{"vocab_size": 16384, "qk_norm": false, "init": "normal", "weight_decay": 0.17, "max_grad_norm": 1.0, "warmup_steps": 582, "decay_fraction": 0.405, "decay_shape": "linear", "final_lr_fraction": 0.0, "doc_mask": true, "max_steps": 9741, "dataset": "wikipedia_en"}
Each number is 500 + 40 x the weight over its row's rms, rounded and kept within 0 to 999. Layers, rows and columns count from 0. Numbers have three digits each. The size before them is the row's rms in percent of the matrix's.

# layer 6 attention value, 448x448, rms 0.0429, rows 27-63, columns 0-111
093:456534446498468526516543553581524525500499433508418531475558494581417558515590465545446525551575457475484544529500492489454549541447495512524525568532469484564441503538468503506487453528494518479534465339492499459461523541515538453484391490584566524496508520536422519522485450539524496537458523473467516468431505530556534447521452498514
091:552495495497452543471589507478514574536531442450572489502499457558528517406491555457454499504485525407515438500471448523548445551494447442580530481497522520448547487434568544518416594579552509544484484526528447519455472535459491489486526573490471473471434456511504542582526521473470510522523537555492481571562526529512494482557523583571
103:514557523508493514440537495482498528538476520482508494467430473550531554490478513505531486515503509511543485496519502478511454526551460533510571520579457453444537469417501486507485460546515420502465528499493512489570515526529523509550466443545454499504401470539554497548475527451442476565455522503509484565478556492519520546502515551616
089:458495524548522593472520483515520463503488480484511531485592510459471435523508493495431444457532517440506475432512481440529444513555434545533475480493550483608534513499501435509487438488469508559491542457427489464456519453433500537434500580479557533491516527474516542510460481557554494524539542528529483577522517503511442567439524453488
101:537501507443556442485476459562460491425477514495490496529516449463494449563479440519489435482495516427523441585484543551562510540533431484423522470513491523474519552447475511559484502491519500561422509419496539448464451476506546528460435467519524488498509490448500512422524529552542470525438538566565495474488499473489578611445537519514
102:476525473401536524395526504510526462457445405472445525543492486535447478506518478500434489495578533520491572509549554490546467500473453545502550512493514421570509549475489440549477519532482489538443603534455498494497546516486467524518467488465609543519403524491493496497497512573522495555426452464584436474508471528518467510506463471462
097:463503448480498557479524500461503505489447534535475515425503569510454518450537591427459472476535485521583558428484455492564404492482430539444475473539530401458489528402506500554476454466474511552523540517472467574483461487484525502524526550533485502489505482484529512510513538467536451478479424440592439575513511478488477507500495545558
089:571494556497469522452540552388517488478498465520473495497494536484493508507445541519559496474505487445512472455486477530514402502524494505479496493514463482525549496459490487497462547495524438484524482480498531567502470463493555564579502486499492497512454487444566513504487466521458540496421526455512570509540502466499464457563542469537
090:435502464547432466561528437566553517507509515507509452453482551522533602488516518423491465577552548486545499500554599477490514522481497567541500545508514520524383554461495438465490499523518533549531495518506426470492540488526520416496491521500421410407572503524501496476498450455489526509546473567495567441505488499569453490484492497454
098:587493474483497517480506486532502521484508440559474438459489499500529561469541443494534507504531501511445516455451477516505440554519519507505486492538484499563495472505503534433448530493556474521422554503406477505460494545533472546550500554527516421567486475548552499548466506534511492397460566496415515521501526520493533383555481494505
089:529509458550568567504528547498506501479495533571491557510536426502491538561532499496458444515545489448509509514465483516456495543545474611565556558478453470580453474499512510540523471518525439466474502384560529566499560540514587475455476472554527489488491511425448457449477502556479496517528505540537509450453461546563509474496470560487
087:522479535502504541511503518508489568523480576490532589596465474445543540445487510544526486528403490560492512489510490488516509522472519522520463520486572463439558498544531479510521515506539513542559510595475530500529500534495509443475530486459476491544500481501509480488521509455497437489534470574509486558451487440551499510453527533537
093:474489590526566547524488521533538446545547440401495543562448487537491522512565465413494513473461557455500588534469497501481502471525536595503552442569517421440448480469500600475529480476504527529503453459489516567569531467626484550500555417543473482535511515598485469516466492491514460478479473501410497549453470509490485478480470509450
092:475498421530586505491509479581447446599430546501480487472504482478489530495494497454465454563432474595508465486512529412420549515508516528537549592482521505456572576529530522508502489515529492504439515558537575427572530481460494481483540478499508503450510528579542470496463517525533404501542532510521496595542517512541509520469476519533
094:427526476423484506525448493567449477496454492490506470480571490503472546451475428449426527540516559580559486525510514451493472455450499519530493543474511447576530507482481459581545455521449505472524496497490442420477520504531448355530490490501503454495486521577471582465472493480547497511495503489524520519430508568474577517499524517536
090:477475496535488546455532459498473515503487455438550451485456489533511448501518474454442524519504486474494496479453463520550459428473475530501444502496469492492435487496507544568476476473469589492516520526454523437526495502531488464527550522488565549417565501514510482432567498477519535486461482455482502521539520550469495525489400446541
095:497481495432492437470441510401515535497528502532528462486515529484512463441446548474506532464479467518464500479488580456482544443524490384491444518501511533504532460501541517503436546474559495506473553559480463512461497532479531557490535528500487526526512477534559451526512504458445463455481466486480400539500563521462480383520504504587
092:418467557478459507462479497558593459497548432469444447425523468461452472526511537514506462457524569496448518529511561486548495471551447475512545482508564503489505478490423427461498498513450476385424543457426460493530539483473487532488512500476609577491466459491509482502410441487502524558447480488484517508475520488482521533548457406541
104:531435537554518536476514461527530490508468494449539474593473529518551470577478608496559491455425485447548457505494448486535390499457472521513477423561481492421511474469509467472599513540497559512489506529511557500566488496459473560497582518452553467511480453474521540495483511429485484496476539529517527483560486428512471562489553512480
098:535493510481457539447455554473546518528536496471528453437536508533395481547486512511501528496576509538427502478519488521435457493613513502498525425525453489523527486510520464567578554521503493496480478453494505514478406504517558596498488434554581506548454455452524504561497517475488470482487525526581505514533468516481472407601509476568
094:500516492536521530510504530546469455572553495453513523519509522542483457471492418498447512457506473495434529499487434459501585487460551416627454478545467537502567484507473601552474484479493508515463449556485494424496504465441507513483536513523473501480514459478471539560550487447520428572513461505547525484540390584449501517506455503558
098:583468545496562535521483484459549478558478509495466543497428512485564504546477526476433464528432483537466499521481533415502543539549451527494493620595523509416466466441535529483485560526497528481496494481491500552454514514430549554522489541521418497496458461489507478507551550452474456480542523571483475562455457555516452407465484567492
099:461565544520530499491524561488552533471510482503451586491507510521493542490506495509526541548480443462527476480428493463552473526424481529391430500449501454525496472533520590504435452487459516451537556497510475508481542521524475506527491563462524499462520527545492486529445486474482572486483552440450447531452582461489550432531500484548
088:545565441508499514536549521444488441500477473500476470454574501538513476516560425468489427541518552441475501484515474554484524562489523577520541496521485457519452544481459525519478442465452448453484487442545490448493546450476462561518532449532504511537518491537483469454423477521472535483443536435515547527553542459462541506487479443452
093:543479535493479510519553543522474488464525485441528524471469524488487440431480510465536571431432544496520466495513480559553485494396551381492477484472521554424497481517507574486442531513500538490444512572467449515540470504464477501492551594481493463522527500515485506507594493492556490450443467483505496499567589496476476542552575539465
089:438449507533534446479552472485464403485499428505552470463606526510480531478448530489521505488490504518502521477492519473515532419487522488544489538474542517487479505448512486502465521426552522585485500477490505494510486462514484540511513470503534513563617491528519506492378525461492462464569496459465480545571554493492466548531484536506
096:505519548484511506472444504610500496477481433521516486549468456510524512571512440527513553551578523461501426559543571515451530513510525489564567530570493511557507507568502444495508505527466495503497472449462547407475555505488450565479480474533558420543482504538455511472504462465535546472442518531428599453509500533508520533398519486465
090:527499498530508524532456447531488448489487461498466462511424542492481431521558482518492539530474470537459475504495421530434464514501523455452537475529531535484471500482487496430461551529462557578491480526511498516463486500526474593491513454508490445550453501568524526474442470461564525475513493479499543493524487481525469452488461453455
095:463571553424552512505429512457486481462480501538429537517460509498470510575497525460480436547472458499495495470493564507511529524505530486456527501520490519452550474469501495500427489536504506518503642555493488548484470495501475518492469553457548523487498480537539498469566517522573487504479463509571456462494497484474523455513506483439
093:540572432505509550460505478475518458525461432496494470499502513455495451457484492557508520462535486527524489538552427553452479503407509511477489489462495535492488468582512577537509510480407443510448520483528452486568444534482472450495483504538516444528502461538511499513527491481516589496515535472445523527462489483500570496482487446552
100:505458552519556512436505442435510419489467507481469483529525462512476450480455527543524464470513426592426488539497480507543503444602534521574466486525467590475535451576544490477507623483498547563506473547493644500505488498397458549483541559479466478502503475441519484472491556467574539539561523478550471496571428520456427474493449471542
092:511578461534436500534463540485487563440586517488424527512562508540452538527522518533528531530482503517450500502505508507512497528450500560508576463511498432573479485504492427462446580481455500532475433499590485513419518494512415509500471563444489484529465498504489534540491511544539517505500525526516507461432426494479518461466483534391
099:517513539597536445541508491542528449567520538482467478493393499483537464492506496499488517471447511498509535526429464450475516507478500539503481509531511519523454519499483578402454530480451541501520470555477486503523528489542451516477466464539504432429496535453501486531523477504491542504520512479427482469505470486479520449453464467523
109:463440567499584540510540506539479480499461453445383471462504492497457530469467466540470555453470507523518478478501457533470511445490497490503465528568510547481487516464501553461536510515478540470542540474419515491556551527504464556486482444535557533495458515556461456538514524436532482466504511446449506598576556454548470461486500526565
094:496483521483460519528477466523544448589461519536578507564438463365527572547475594519559430505531521460543467512440576457535477506517462545480554469529498456432502530428518473506525508500532453520538458488480504476473508494490578485467501466494465499492492547457528489439490511479492498536556506504535419530457498519512526485482532563491
085:541519524473520456425418515473459503530527533537493446447533484530467502510460406509511467536573503505435517487509521515495561544594480453489445524460408493529469481524487544525523457494498481444436550445465618474557472530560596544503468478505500523510495446473475490449435508527477476524447521499464520479457473479471510426554466498499
087:560594443498536488547439463568520515559434544435456468474466462551492557576569516500469478496583506489496554463414538505459486485465488586473495542501475465510448507414491441474476478509530448439477487526485527467564476486602542508518486481529505589456451524505590520538479501521455502451458539497542498469491427520469555402494502451440
# layer 6 attention output (transposed), 448x448, rms 0.0401, rows 27-63, columns 0-111
093:422507476532504510509441607471530549549519512492524389436479530517540479408561495489557479475530484526525504497543477507462527477537632541439478438502435529456511476477497517528457499390443451524500460530529494545525520447524509516452427497492506430493509640574505508492465443550521546504544460453519509475533482521540501512529560516525
090:472513445448487541487493429505468554499485454599511505517545480496553501557493525433439499554462514458490563508498497379491519505487354549545525539546460443544515543378537466457478431590491493459566514534458465423486453502522526492502553531533549542511450453559429480423468517543463512559473452516481509520499459557398476467497513490535
101:480544428446503389442553512473496449491471501552477475485523485522500487497510470537462461527478545528488571472495542481532589548511358602480490529488472480519441545451472458495475465607461535452543479462450487407451423498465535494502449525494511537455510467570455431534482448523481495542531500446467556498510442515497503487513547477541
089:552518486479576544495426529527551551469556508534540577487464468512487497502519590520457501462554462462492462502505453445454483473504368463475525515514520495510468492524450543507490496578519491519535486505564532389504452460428572476464463500532572415578467476486534535472502525521440516525498508507515502536517509500490423470460486583523
101:549490557455513417460548489472494452475510470505535570527502437491515485534471534537439508491558546511491469518510446528521491520519334516501487574538572441514494492529519547515444521459516498451501440457559479471523461473461519443515471491496570498564518474548519488541521528492463476462536547470469590474501615446527523398455510491498
100:484582532545563543511540500478508510522490479551559490542446455566491399494503572514453511527505391545464451514515480487413534510518462496466480567538470471549459477565483522474414481546438546467518438537525470454467477539459480521470526556538525507510479526560559466496484500522516541472568491492458509507561528492505504440485510567515
098:533556472480517488540489443458532439468530487539467558556452496554475508512503526481469490447513464475427548509538512470458553555400422514549460459458504544510434552510469513447453472523511530555535511523482488387505385462500555538511437497521515428593553434522432547488444555511463464455485467504465558507473497578450438491452503531507
092:525475566462484460520495495463505444378568578485539513507567529541511522487491504494477421517432537481497598460441510458536505581511461503445422536514482474461475508527464534490475409500510445528551503484473500516475478481492563522579469447458541488541505441529466498471501538524453511395512484476498494577531452578549477563528507536434
091:477517401511481487610478466467465573495502499495544473473497556511544501438496511481575558472535499526493469544498488589469542524442713496530604433503493535462489474550466526485513568581518553516573458473497544488501487425477457499493468463515437539493529572441495512497550559463532488496480492461511527441498508528466452499500458489512
098:485501553544526476487497570547495527481460524496529421463495443499520542589552510519549453500484441493528530486491506471526404519457606534444457593515512497491487512425500509541447527471499459465565573477483514495510492466543526521503512505555417502524530578445439536427528486501502519509372517502456487553544478504517512573523506494480
092:511427470517445473476519497483485483538492459559539472486482521495469408547484486505568505505494547515479493488499480543493476494563472521513544522551547540497537520493416486480464504541445415468472460518510482510456493473504488454483397465504533499459492606524501487512425499525484517496504527478503564446491531509548560469474548455551
090:520522473368464483488544432522502483497499463479444545518512494525470519506526539546497534542518531578482541455537514548497565440455412520485506455449595411512485521494527468475435488517531462469509520470496521464501549486524500496522479507559532504461493477493496452500496495480500491549487513492517582503501498496438504458510495426545
093:457507499507521525537505459558498483461476491488466496511565491555522481535502498570570502518419498513512434498468468598537460512500590525472481403458605479526545491467541500480523541475556417512456516574434563522511518467539390525462523509543439480476529572489453548494503463528564459522450549436525491539497500403551449520513452475546
092:540532455508541505524538480494518504483437547459472502473471579494535483495476529536504548514520453481488497456573477520432468442445463478459536487470486499526453500548473517492543513613486474459478431498442551432526485479511441445432499481495478530500472559462564473490529486475485469591443445496425496483508518504437496574503547551556
095:510480452478510482457487510457499532565527477497463565510426483495537514531497525551485525439562432462488454499525495557421504490565512505500556495475524584489499538547505565467497516552537577547486416459495510458560516483445454503409472511537478525542500554543522417557452520491534520556497503528458514470488531509556486491447507496594
092:512507451480504528477522520448504501529546442549497557486426502514487505548477553498472518475512458514482515497534523425516584521401372516529524449474477505496514480474584486536481514559507511535497490474476470375541467527463497529464497522551509490484539415508470546503498538464502468611534465518551515513478483493518434428505482544509
095:523506484529521486541558422453541562507401445499523474536591532435496601540482456547474487505448513502513537452519519420437592475419547496522452595453491453525474466471439550540472482570466514493521516504548553508511535582486467546542531563527505548486494356560484446465530519484454498566560412499481474515532483500496472543538429534443
092:481524507560562460441476577513492479495483549566484437474527487516422518420540507529424455492528505490468511534441531516557488536596484433482500439515469521498501507513480473493474471474447611494456497526540437515500497548560534499449537535429518433482474430508570496478504515569535496475557525502548474530522516508537498469509468522485
103:566470488444494540531484456554471451402471511565506607544545507495505488546479575451473536569511427502492525496451481460494445531499431507463464541556550413513512476552513521490482513614517457463499550499481481521543486541489536486471583509481523534495520433463504535520516564465506472493437549523470546485457506500446536473516418491473
099:542506485576465445581498544475532439434523553525568497571499530525526509522465520467510503487463411482533555474440521488534468516499481583480443422523459480542421539493496495497479444479506456475512464516483484560540511462485557485513454487506499485502436521503463483493518580533474497395449492478501474503507464505471442564496469582471
096:470484482479541457501465477528500528551534443505509482507576460591564517454552558457452448457472503392553487496487520572465492409552499530467467437474448471483482474440513534481485489349493522485504466517530543505524483461523554509526451464568514472513520508531544428488474464566485467548477525506545524483459536467489445448477508429555
098:434447492549466523531498508487492535522412446552541489507543522450504503505523519497475496503471509486501597498509524448518524498465500517441463554511496419491528475476500526480496501557515499442580515495482541464470444556450471470514497535495577501489493543520521537452444443519469512642468444490536446464500479517455495508496434513504
096:454472575479502537450568589525494494509467490551500490432464503432514525524487445450552477516498485485476495465553465459540532443477544489542511573544491550488489527462487494517508486595482442520497541484503496470461489496478467568504463506505514502503535495471467457491520521445535526585496460474501465572526529496543534540523493507524
089:519556490478560465499502558511520495504561619440501446433447471492481522528536543517475470465510480477511525486511485480530428540590507533443535459462437582456472491429509507606573499512522524512516480535492431470521456491508547531525478462494510410550504501492505525466491482520505448497490494506458482570530476469565509521513553548450
093:469486597483540577506443448514475477437464442466480488540590417452428558516515552441457467529507508456467443520524507466502480457429557534507494475549540468518562431515602483549509449366482487492493558503466503514489548572493478507583573473453472539548507370513479497474508576513533479492515484575524479547521526516472544494505493476545
089:556521489486513500553523460503479481431438538413526486509528526443463585503439437602513475450494542449549477520457553426477461494482413450497452488427501537503512460505540517512521513510521536503504513471491554479499539528523488516470563520524430505509510441489486495512545529511482491518442488472498391537470476493468451600550465540424
096:515512480515516482526571581501478530502486530508529468472535501476568442512566498517463541538472433555558462492453448580547503484528443524395507537554493458450491440553442548517471570620483417447548443470502498528548592494485495491491550539482481525471498574516571470495561442424509564511521481501502465515551534470519490531532535499461
090:458559495526539524534473532488509455511481514446505470504519481547546504451523543531487514524501428482555509556545449480499490493440617521406434502438476431464468424516554473527559514440597480533542541502472458563558564532503468480524526530518495492472474573484488570473490383552468452447461506511507534532529458474529436456505460541530
096:489502592526503503480522510493445461496491504546468466495443512514466527564499485490454490503516485517504526488528466550492468476618624445447465540516531506517460488492423543442444497469428610530556517498470491593513477507553530502534478490436557462493501552478567522472500467585508468462494479472517425486522525484546459446448499471435
094:485487480480496522492407500505517484481515519586515518513474451516517503470500458482482468503561495471543506498483506531438538514485454535465431474463489516515515518498550490509490491394465429524521504510506434486498489514611501502511442449500538455459499444503516489476463532545571528477492524568505524495489524559486579461473547487526
099:507428533518457603547525504507473449505530505556498554511515506499520430501452448474485553525511553464515506559467537487511445469537347443535474465508482458496565506530550471426520546445497501492466523492450500558482583554549481466451582494507473561441507513491531502500502540495557522483475533535603450501471497539466479496518477553466
092:500533501547538545509493555496469538589496564462494426527448496520556452504500549526561548494527452529492499550483532529508492519553697496507485489465434538513448503529492469473518513505441521461482527515497471561603551475534521492503496523489460517526446634460546482514508414538503449445484526536515533478551457547548445529514507465464
099:444507445536461559482491499513515542520473481533507429427483576514488458461545512461539506526492493509517432516516459533570530516451686478482446471510444470491549471417526503493507523442489486475516561501492519560492522485546417544505530494506450501467522579413502543521537444449499507525535505455555513469552431496516506568490527496512
105:491511547476515488461458591503523408464468511471476476392514499491471513491516477550491501508489481465521459460535458507539540482473413550400461435489493431481507472441554526550503567454556503503568542477501528469452489523492509545456549537529516526497522505503531512404507498538504565533466451429526445563540472463493536537531513569524
096:542478461454511439484547403452475486508544480528508565558535494503502517525493497498471523503495494558489471489479497529512517552453419492543504447504585465509528534505465517449486461637533499455511423501499555514470486512495466468433496534516540461493499431501496546554525464470520486526519538472574538526452529457462480518456487517499
085:526448528570448457483573522480536400450455534472600465517464446508542477500444518564505433469495526498565536479499534437523479458552383522470464538563459540491462493480502508523515507465504483473527489456517459472467482472504492477537404506468516523455510532512515409528522486509499472495503535400459487489521503441589567552494505510482
090:513543447575451513486439536455497525478436531456535406470426582549461511517479590525543500439536480525526493496483524506555477514507739559426502503492519524495496483447531530565514495475485487489530527520435546478569467468479492525473465467500468504467484569438496543519533441505463486506451510455458503499506506480500502552521502550514
# layer 6 attention query, 448x448, rms 0.0382, rows 64-89, columns 0-111
088:477491427504421563503466441522523564467541534570418479525527503506521532463522490462509461479446574441541495533524485523526459501426458527459446489468506560545483483489539510416565496477488525545446505582425596478477562521503426518534565523540504482455518446462517513488487504509521465420474507493487431513447523471490546474560521428536
092:495489570468489482432556474573509553444458497590531504463464440534463492535498498484515536559543532523565460523546501448489494534529435535465512571483531451478505527480519509509462546476486476433574488409529536519480474454473469552489504486511558486536584485497415499559482484507455481511524536468465446483512536498569527479469534469514
091:514438518500484539505509469487439511497443469481500479538552470506454564530462519505475525497553550537447526503428529488543452522518523582474556499561481441563462510445471551563560495453471563483514470511471512481618501493576469478494504518518492446485493418462453456500472500498511504516467554468498445491456546483487488532507553508521
087:482445496488543600496475564499430524545424591593516517514487517560508469499473490458496504512619494543519518435470557460587564531496547494534470548521475434510485505521499524478499503464460540483440489452479512497447507479548440492458546580502538483526576533523482488447374520483448429504532445518476485451495479537486498503557571520458
087:512441503521548479475519471515535456487444551418537499533473495493536493547511468453528529510419491465428506551528502502520459484554469528507500479551471526472497447453479504518449497534510389478551547548535506581519428482503522403538553551550461465538543563480475508521486526521466436510569479494521408530476496489450545592485476525435
093:452446535513521513446411529560512531496540493466474533535480500428511481512534541539527517531450514498459528532500522493486468527567509477437477490515464515497546456524488535574544492538435502460492564544506532525518536509476537471485465490549538468505420501469472514432367516552460516503434490480476548461503487537518488460558465486467
088:489551519530539520456522539471513476553568477469502479545472504537507496527478482507520448454487561531495449548495521522561452510511494410535550469421395564443486563399562493474483442506514483497435532509496471437469472504458528465480518488482478406496529534511521567503558505562523404463526467557567502489557410484517521505529498529527
088:523490528481499533517522496463452497514557523504365513482483477484484520568469476523474476490501488543533549465517534515475479533610499556520518498480528471422529470469444522560471420459493461443540498510457477436508514537495493509515464505530489530519598474466491478494453460464491448492571499403451463468514531490526534549500414500458
090:501515529488557504480563469487432475510484470521457534554455481508440524511489490565442530510476507485433564501500439479549556480518483461441477534571459526556578488550478524504486435525566507488466513509523536507511598548501511420448479506512490472468530478517518430492530503505581556521531474468522510517513418459512525500448510546432
093:496540509447473518510460481544523542525511545501475542441460585496475461526531496457554497455553542410470562443401510546459554531499490492489529529501519512517451487493461492487521474490552541469499454486443487435449528508514473544548515487499459496514579484499496460494440440470515472490464498504451564498481501517473528487639515451601
092:520495519486510397487548455515457469536543539476555460531522524500484428478500508489550495455461483549525513476531455525472497476529471546529453485490510468534511467554501435427470497523542472552476443457499457460509531500511526482541507455482471485485435496502537462484507532495486515516437508502419553554479505491455562441489466480479
088:556520549490568484540503481556441439501478505495524446440447546498513504507497563499446518500541521487527533506452515490489563565499475512592459510498559453554487525548456504515477516504522567471499512444535548490511580495516535522501514440549498490528518479439451442489496503444484471524502536405462504461482471484460396501461452520487
090:524572521478562492512572514519560433534586543479414432532548467512423470500485482502434507437452446498456451496473581563513470478555487491500512564442501466435550485445467523584463478476518459518483490455460514486528490513538557525503489541473471469458521474534521485552524506489519472515527549492566486518540556511457521561474493481470
092:587497553486500506483510442470494428422493492491537538478468514579520479513535446509446470442547532495452517538499500590539506468569413465453482535531531503498496517510506521510507501538483515553540523503455530486419471489509513469462526472491504433449610431433439490515512505516506449473524533468489477542463542483505530583502553535510
096:550492461498430409496508390498424415430497509449559514502455519504503543534440500446502447461669507511550452479531432519500492488486485481513501540479511518575535518561485546510467510490571465495541478534550553515417457501487461444557533458487520529492519489533467444476604460533532535537439498503527508562458498445498508461522495554555
093:468504550504518519533539502572500521489445552565469527460566500510544493441424463529509523485503532470460455461515451510533505519497455468433564522456622513440576478492478492541484498445521422531461521477453540528439514534462540543448528512505516473571468470507497440505595573535495528571528540548510535579521576452502475548517525557506
091:425580544521477501472476487526489492432563605552375473474521457535474487497480482470499528524463419520484536562535453458537474546567523509483493517502527475493511493524532521465532539480514462445508556542425523513511470519542543508482515472491503475499494453461490520441532556544480570477511501533590537551541470501489494477477541567524
090:459482515446561582460529523551551521495525503460486460474541500563482541423472513447505483502495424434454498583488476551488452486539493522504503524540512561407492453516531491488495515494445505440491598491478487533459458500429516447493484522505530469453546514468431512467444522495468498469525502537534473612476476485464504536504520469500
095:522572453502431546460484495502537470447548541465479550513512531523555483536480493529505521449536409418513561553442524521468489484532489494486499442525511516486477459481536550492519502517516484486460527452552530526437499508547461472507459532519540507465568441496484520524520474413481410530502563465508458524440546500525516538572529541501
083:483463459512447516518486554437511536433481400467462498456456546421534538540519482466539546576484579512508486501491538534432505443438546550506514447492550507508440520465418511470515499593542566453546574495475517556535447533515485485552438423512484531495465489457470566568547457503571435461492470502441518493479494454496505509463543473540
081:447503543517493574426568521517509486486454451574409493475444521447498469506516527538495518526501524464499510538460397539507485511523473449476516485449452563510527511492500509502459483501475445460504577554509538529505504515512525478528483479503438506430480501462484526563553523580503580478531479532528546544490482483490477514465570558495
096:528571509468536565500425533500502546468477541514526491497498494542551445507531590442501434505475500528554448499468561463531515525477565489496496488479389522522544433471480514481553553542446459453552484525495515526523533433540400410522478576406543507507546471475443482493496451516468504459470493503569449490408512539459469493546491546512
088:545495513465497454443480494504470443430490577516549556513477473556558467523461494439498482379595465521441540469456518480528528479529486555474527537519503467492537472492465511517482577509521464517468561466436478506489478433489469485527525573484516490505598497522440443554466503508496435512503596512465511602497543517495570475480561497541
092:478515456493549531516572456488530533489452441527517528515479485537517454456550537483511495566466500522477497528541428528509488446482491520492510554427507480570513429547464511446520546580497469477483511497488483457554525451472459490505499476492561558476423522550495485580470494473564496437471510441531540458470469499543522406475494489416
084:544470510566523536481487492461477459451447509520493517571482476519542505379477542400504553533520423451409489498476497429531411418544494501509521522555445541515580457504495508489448524429543451514472580479476475516459480556471468518486502543533495442521527380479469463552459504519501457535496519547481509483485468472509525523512545430478
092:517424461565525473559551508543477498469443526506583522516436534530435492497493501481480504549512504548477566511475521449532469476503538553509488511573496557557494491551505511515559467494474515496408490546508487502512533459468485494528526491477455497478411507517534490469455576491468497530454467499492433485430479522484521457500512453439
# layer 6 attention key, 448x448, rms 0.0377, rows 64-88, columns 0-111
100:546498491521498481480475484465513487488481497506475559522491432469503553454530442372527449484499516433421484455488637560521465495464483511490462490489558547504524487446403432485459522576518520506465541492471541548431460563474471587443441576467513541543478358546528481494502581472569483504479487592487546466510550466445494497489500469524
090:504488470546473490551506442494513505499443495486506496520525444479497508493469466533512464511489535565543456515545515453449450538492541442493500555480420474536440516500479484507450436480565482486603533520500491557556517512507489516524475500547593431488497520495476496492475410495482423484526551540501485546520483553519483533472484517563
088:530518498574549467466544430557480496514560430555520545473477528540476509544461499460485504471563513475494485522438465489525506454418485489553500540503490525563498487561508564539526501444443573461545526523527611456433471425501500489489513506447487488464499474534516490440507475481448429487472555532540525493453509533531535465498505513495
085:499532511506469583525439475527476535551509572498561446489472534572453460507535514465455504440529450494567481460539486494457473484483497524537537482430506443500500546549589461534515490453459507533520443514526462513459518528488466436500522483565545461465526518532458436588492501436444483485563489521474549547484434477575503482559512489484
083:513495486491469477539525536494527506466450487482548576518436543430519496540486479486443527557450527571526514500489521532532464535514497457491500492501495551482473493514503508533450484481508426520444516480495528507469485484497446490491430471511430533472411509476438410490500585513527513508548495554517496447416598504547506575439440549461
091:508416515471462498443478536470488524439521472439478505505512540519515461585467471493507466569446475489527541556505530507539480481481512516503465499536513449511446436558539527580518507525454452507470537479505533532521503415457554505513523547471477522429500470422506520499387489528460498524537544529590519468471512557470438521473548484444
092:478482499501454482497514518552526480470437486507470511574531443419408480515516445485467480489502557542503450445528509568514524557476421533505534473470502499562508483511471520464479506515496490451445466451430581471473476512530491542504488479493471465473521471484499424506482509433516423479426489529545491505445553498447540529510527512555
089:515521533491529489556469445493472479539552490408475444524492506536496535538494527457501498476480541521509555517514583497425423517523488510510596511487519476515471512483502508558479510507448478498470450509478560491434540426526536481453592481479493443410524530561505563485491504515451522552453508498469464472440511502512491547530562542579
090:538481492532440470455422506545563469437504404474474499508517512491536524565421530474504476546456413504503501450372536521439512500508521458522489486468549509500494513524517532470498567495509567541425455436509573494552508498463522511506519498518524504486468483519527498505518538460486450478452491535505531484521527466496425414475492485465
094:462597495472542568544462503528467529506511523461479434516515491485542522438487428470583499495513562452553519481414488531486443505532493556496480512533488539491475543509492445513528487514515511464443496554534505519543571470533413484491504526487472588475451438557475447508536420544516498505455534522456476455533473438491444602472579505483
091:442513493506448438430460496472507511511459382511514508480482509458487517441469540480544539519531456418478439547480491433465516495504579493529523520472523486503529448567521545498493468503480479524511472492525436497477487570586512471488478556487577534504565417501462457496488456458510518496521473512422453488543389536473544460458410504472
089:521469532508489517542450501550577499530499529519530460481525511465503534525440486451501507495522588522474495486501562476494466503519577540506511473514535493567511499541547538483484474489519577460557512524485486455477518467565497416534446437588508513500520549496507484586462455534454404483557470478475506465457430498493415499452489481440
092:509486493480536482578477501548495483495447499475524512451533544523418552505476584528489508476523443535462474560517495498479473484483492492467501440458510512473493463533532475521587464425508454518530542471531542389522484436518540565446542443584496499535514608463458552491438530486506554440456473488533464542444489534516495617514516525488
094:524545531592524541507471442491505473459536521511512543539490466489490486464474541469527451491537476510539509494529425454463538484558502469595425503469497497467455501458482531463523504487504536499467505496593495483464507501519444479481519477506508550474427502472437464512477507494484525506473474539467474477521518544505471520499504561493
094:513564455543456508470543480486518531454494495457533490481458504461521471443453463492508517448479526434511501553500490434446495515492572529512418518513531616457439544502480542363452531579498505515456535459517518524514498580472432458521465518483513529480507448503521486546535430516475522514506555482461487456592564429460445514539554515552
094:500488539529491392512536460487523491498475511518553439575523523562376535545509482488435485503501481486444525514535534559481500552465466430498464434395475445474492503508506485527471512405495487557522537533481458556438447472433495540523480537481483451532467527519511512483477555539533510523471438566554491512569443512486486466493508478517
094:488447474485531437451514434493496499433426505479455462520486563523462468466449509471432478470444416466487507529613466466504474540464488472456491442487482434456514416536535477560477510532523456436559520516508539542555463557477500546520534506510452432497513408491587602490528506466460514468454531601540530593578513519455484542475544508580
090:476589480488507477508452469454497453550531487482465521514490485483421549566494464512410448572523509552415502469511558563516461562485456522510486453444542502507509467529464455428473469449498549518507519548497580498459454512424481555559394524473483510515466502445476492481543552515525534502476578577504552467455476508506543506466522430512
095:535543498511564448481515442485516446450525613506519524542574492451479447501488471526526504505497541538610547473423445493572530475504478480519459444450465526539457527458458526598580523451521526451448502471590542490455511428506483462489490438479495491457476492478510450509438488494515477480473565544553538442523553516493484570533561519463
085:526451492382525477490550576398506506516585474575467512505494470424483461466475507533477483469463566470503425490454553528485541488546531492445509454568514434474473494531442477540517494502508480485573478480454527580398509535496506555532483552452459493548508403477515498514471554556475450505539486449512490438450508474511471538465492493539
086:531502522525505452483496524472511383454486493430444516563486523494548482505488411454474463514511481474501509450465497528475501531536505510471461433506525586521489510497437491461511562503570465551443526438513581573485477539506440544479445525421489487488493417520534538460517512544509480489446523559476486430544551451489467508484520553472
095:456467463493393525509478509425454499412474481521475539403470494535599500496522460493516517493503490504489519508422438430473506492469463518476520479577429583505435507459563461501541535553484489516510503461467528557531527505529474490483504527517500506439558542476534502510469465501516553516510543510567528490505534501482505511495560533481
097:480550501514510480550542512548504537520464531499514471461546549497442477478487543573489508478525437527565473529470425427453514467461532501502509506504469470458493533518622531535521513432443519479479477442546443475512545436501521396517542413546501540465548607467440470536467444477494496508512519487572499488515475540531511493531487531533
088:475493519519461468486504506511495522512465523536450449551548440530528478418491576448476459526483494506544437490497486505452471498562518489493549448480536485502520465503416463487528464549490483505540550497486442457486584561447491472431445521512533529470488420478544536492451483451493463440512507537492574442483502571488515445425495426519
086:490503534419444559518582602501491507477461446497509514458473570487500453502504562499479442567478484529551471499410516474491500507475488488502510480488482543451572480457532485478521500464493558545466506514467531451519504452433512498459488472472509516494488579429451483559436456440475517466454518531477509478494526505567551442514462513566